config.toml
intermediate_size = 1024
hidden_act = "tanh_gelu"
bias = "all"
tie_word_embeddings = true
beta1 = 0.93
final_lr_fraction = 0.05
batch_tokens = 65536
max_seq_len = 384
doc_mask = true
z_loss = 1e-05
train_tokens = 584100000
Each number is 500 + 40 x the weight over its row's rms, rounded and kept within 0 to 999. Layers, rows and columns count from 0. Numbers have three digits each. The size before them is the row's rms in percent of the matrix's.

# layer 5 MLP down (transposed), 1024x256, rms 0.0242, rows 966-1023, columns 0-31
090:512533508467442510551526419551533495492455514540490503451530536508513460470526561499492495528541
102:552543532516397492617533490404491485501463533543477514510561481474380480572492494516484452457534
098:446535529508476532530421496464481430510545498514455428492490556483496573519444506529525411425504
097:524499508598495594547443591468499483506556522542494529531544433531494545513494561537546429578479
104:538565504496469514450513475553459496546490564503563506504448532455499496495574499497503418513533
096:541482568502515561508553529514554550449413507513505473476514473446450472575512473524523540422514
112:507468449498534528518454492495512525530542507495523592535530469479449506485483495615486510500552
109:536501464455514509502522475500557524521504496549481512524473482479477484510500515560531538470574
098:499505545451553466512527559529528449395490458605526529581399455465496559497548489463539427453518
106:496461569519562503395505502554523519561492495437461470487455512469502492492498499530535420465451
097:526523439556539512511447471454484522500500555564521536508531559507439482487461469518517511495555
086:491527539495507515508533463485523509475483545528468524480517577463506476454444480564504447509428
107:509532481408478505503514485496476458539564470523483518516483520460520531507529506426542499398473
107:531500507514405467553472483498503425517489466436468520516517500537458494514452469578502542548469
101:527520495559515559495514459500554521576502513511413501537479461534483521470398569425577461453487
101:451509454489456480589548494508431470491460470497466513494477488555442500497523471512522572484474
104:537438496505529524536475440448512463495596506473499565469594469490475502491495524530467542467441
087:549508460434562484451498465503562534526544541487458553453502466520530481475535463519467521457555
099:503469420473507491450544415490489526517538519438508536519505544576459511503472487509453545557441
099:421531589497517482485516489492445421502479484490551464503492516503445488471435460524488526527498
099:503517496513474503578394422487510487514529409566524481431540530456501486534506472493476528512528
092:450497505376555465532543534473451542496492551464538414476504480466493473441543415566447514520481
096:478568552548488454430445429514519465433495465552498584488527513489448503473522490483477487461512
093:404512520445578537455486460459530515538508569531455497551421508464538507556487443494536552469481
103:475465473476549484546490489456486442539565444386542505526498595477436561477446523455462453409523
102:540486470475500503516505519500485439534574530516422423583566529516486534526510495443477450528520
087:504504454453511559496530522501557577466461482489472535501478523465554556596490446490489517536529
097:568493547545510498527456456505511556536502440506507510451545449522461490543568487470543523457454
106:542574490459550453466503546502487507458608492501502498483518443508452515491508441521468512554497
101:497475519578498517445452466547489539492497571449498528491559437477457402490510487503506479539494
101:536513503544456508444454564489504426533507479458490527536550545487510455472503492492538506521517
100:475483540558508403517512543511592465512497486463536567538512464442517613561627572471495520530468
099:488513466432511495511514462561518475482470558480449481500518545448498546476475499492494422552565
103:488553502449531470455487506534466499532455543579553558508533516495470577483499549462437525484486
112:508521540459516539495541510512545485439433497458537560571509506426476427551431448510499583461444
092:508524536525538505488458458496469468466457462432428536508438506550486546483461480468548521528472
099:593515423519467570486408555485510447453534476424483521480507471552522512460544472528535496482481
106:486446499516520497540531511544459531513543459569508521558515416473484473521491488534515518372466
104:442486479465498480486515516472418566541462501546509438603516504439548467521489441505497447594528
093:475497571482518560486534462550516469477501558518564485372518465546504431562436439507473503468489
104:492512520398472509430427431492475522474545503520531534517530475496544552471483501475512566526477
100:539543512515502484492531463544460489463462460612511503462406473548496416498494460513520481493517
107:509539515462464537441477504469526531531528467437465553509536444547516499550453505470507509473544
098:529562483513509493474472446502527553505438522562602451443524514538530547478493455531429501461500
105:525460480408525495482561459469557516483518477586477503482511522520541494493487461418506474454489
098:541538459558522472526468448503449443452508528465426553489541504426463561502473475527472414603506
098:537522512484578448461448476485497456467505538551412500494569510508441535503510421515525480432584
093:512569454481467529460525466475461528424456448509543548528468503526491487509441492540512562547497
102:510532495466518523484474464453508574514499574504531508460543533485475478515519491550592518509479
105:503459461488565458498524540463505494461489544462484493521472540527514482501543538485426567482502
106:449490405523521494479539517547532503484485556550499533482458539518519608506533505563491513497520
099:487479483567530515556487621477477425547502534521458567500461524513548491414475493519563504569539
094:468447544475451464593517549482493495443530441509501488545576600455485509456468522507494487540542
100:470511437604506549484512584459517462518542496513481515471486547494481491439506481537532480446535
104:515535535526459476450502459501540489446591519489524460441514461540513528494485443485451523564551
103:476451485511452429536448411508554424486482476433463448464438471574542502516492547494448487521477
102:507510476554516470461509409558497521466441461414469564493512484488510522522542501496545495490563
101:482515540447461516466593567495551488504481428489493455474555437542555542456519495492539478490496
# layer 5 MLP up, 1024x256, rms 0.0962, rows 967-1023, columns 0-31
099:474530519500544488445573427540503451536449495552498557496542535522655480469502453484531505511488
097:494489451518525440478451557502538477454463487524549512541473500546539452519487518503452540496510
096:479452451415502468512470460521495494507508496481536512465444497472490493488486420469520460529514
105:496521490463497533548470509516510580560547473427466522437546551540516471488535464495411496494482
101:439475499498486483545487526577545517569484486551456558540568474516495519473494465435423523441463
106:478517533499455508474503462515576476447592463468512469504481592535510479459541408522493482548506
108:494495509490488561454510513506522581481476534610526476437507496555460555499511537481578528447502
106:469505446495434471443564482513457508464520525524522502507481510535436473508537465478544558599480
104:476505465532589557531452489474486514425450575468500585585507512517575490499469487438449562527463
099:434505433449517447522437441506427487521531531472551578446495514493529565415529519486555554576477
085:460444412529568527562448532499457533462530490513570404517434462468531561553508527440465497485470
103:469575525512462512488441531450484509495460524540467459448520486461479537578505427462429518498489
107:473504449449511479489452480467514541566489508520544531456406522494519487513532493503538508500519
095:487510482503501444542450571557513555521476503442508535524430469512455466457466472473565550574467
103:515569518518521460520596427547541491451482500513499496495501530557517523558526505463511539476511
100:476518448468461527508516466445559537523442500427476447506532540552497460443492499591522526543488
093:427486478475502441523413493531500517488510501474461448522512518557497575510497455442491515509475
099:547442444429511443473446519541535496528476489455539488458477456499510556433485513539549526532530
102:442531469497497577440493569513519548511433578522472533483459485464505523497616478474476530470446
102:527545530575480521495495448464518471544463534429448525504499515547447462445544500503495506435541
090:543551519498501460475502536490549573459490494386495592521568484517527487522448493472454447540536
098:471498517497523525522503494498458498533396538498563473463482405490506495511477507464495526509517
092:562480545525466429517509525473442428449484412589512536429451427532590459427457505500564487505506
106:509548473502511518509555524506544522485498491496517458529463437484555492478464493572468512494504
098:481504515525463469502531502503525460523475587590541523468491499541506544382522456569518501470454
090:474459521572450543407499541555519570565554544556489530479511527422455453485491564491497513517480
099:491423521480465521518544514484516454503484540565453529515499481567535548502494494488526513526479
108:499518531516526431445477521474481580531540515434494480481450545524463471430467429462534492507464
102:543530507526501471518544475527479420546483473501397497519496465421561578531488467495511520480475
099:545525487479513521481527528524495507574445513396509459528534487459479511475465514536548524476474
105:524499507527451544482542489476547466508520487509446505498441559547523508532479509450505526501516
107:459554557484438509536480532524546478557467477527562536546493480492502459518566431563515487542514
101:481574484478422490467516459479469569528500498496508518575431477560496558531491534495481524472515
114:418509525443495541515518437437487502468532428465490520497528566449503550468516494482537486506571
091:447452482529466455510509519546537584474531492522501486485519511411511465539555538509475452463492
101:540455504560535503582438460467471504450450526568457473460457472533518566525468460484522558517496
106:496526527469448516550507505514496503456440573527514571497483535479479548460466468498479480545490
106:495515492530466484514512505504521530484444456432519482486514534484418491459428427417557476468529
091:501481448502594465519507548487488461480504455475498447484435532472467498478525485490503496511537
095:534492512579493540530489548482461429470472481489479524552464445450531419470513510522541486454540
096:498460526505533511537539507482565517475522488545533467480481425444557551510515511493494540437489
105:447525527452449482478450537476480418471470543521500509491482562529448529504521541486482501456494
102:452474498519462458446466545549505497466499468454461487501510464449518431527511491394475488559475
098:485526494544451475503468531499534497510483455481509500515446442483511471455565501554461431482471
101:541457476408507516502520557480488499549517511534567497581511454545567555438522562511540536472574
098:535551492497494535491467508498503568498485457439508491468477447499545518524527534546447523497408
099:509456525528516486496534492575564495502512437491491516479531475460475535462526525570551506507554
098:545533542537557465552570531506448608480453490559506515551482484522528491418466528530427401484560
101:530577532459421492461456549504563439486550467400518465522537520524506483438512543437474560432489
105:473497512549457507494479441544460482485553414459535509531493557502527560517484547514517505510561
097:479462440478508530437506465551505447403462527531507497528416541498516433557493469542550514464493
094:458495505518496591461550605421544509520473509544475536440474565479477535543514471467482559494530
098:564561547509510471518507444512508507455481422513482507575467489486478541548515496461428490480440
102:448565401481533506556430559553567522513502489463531459542499510472498495524483444382472492420536
108:521554576448559414462492485473497506543517483412437470480481450533489492534503502497515503488526
102:524490452498507471531517493451433536524525527536458527579529497420482499462516543503540489517497
101:467476479489484438494465440517458508457498489533557512514452506492534464504543516531491538427485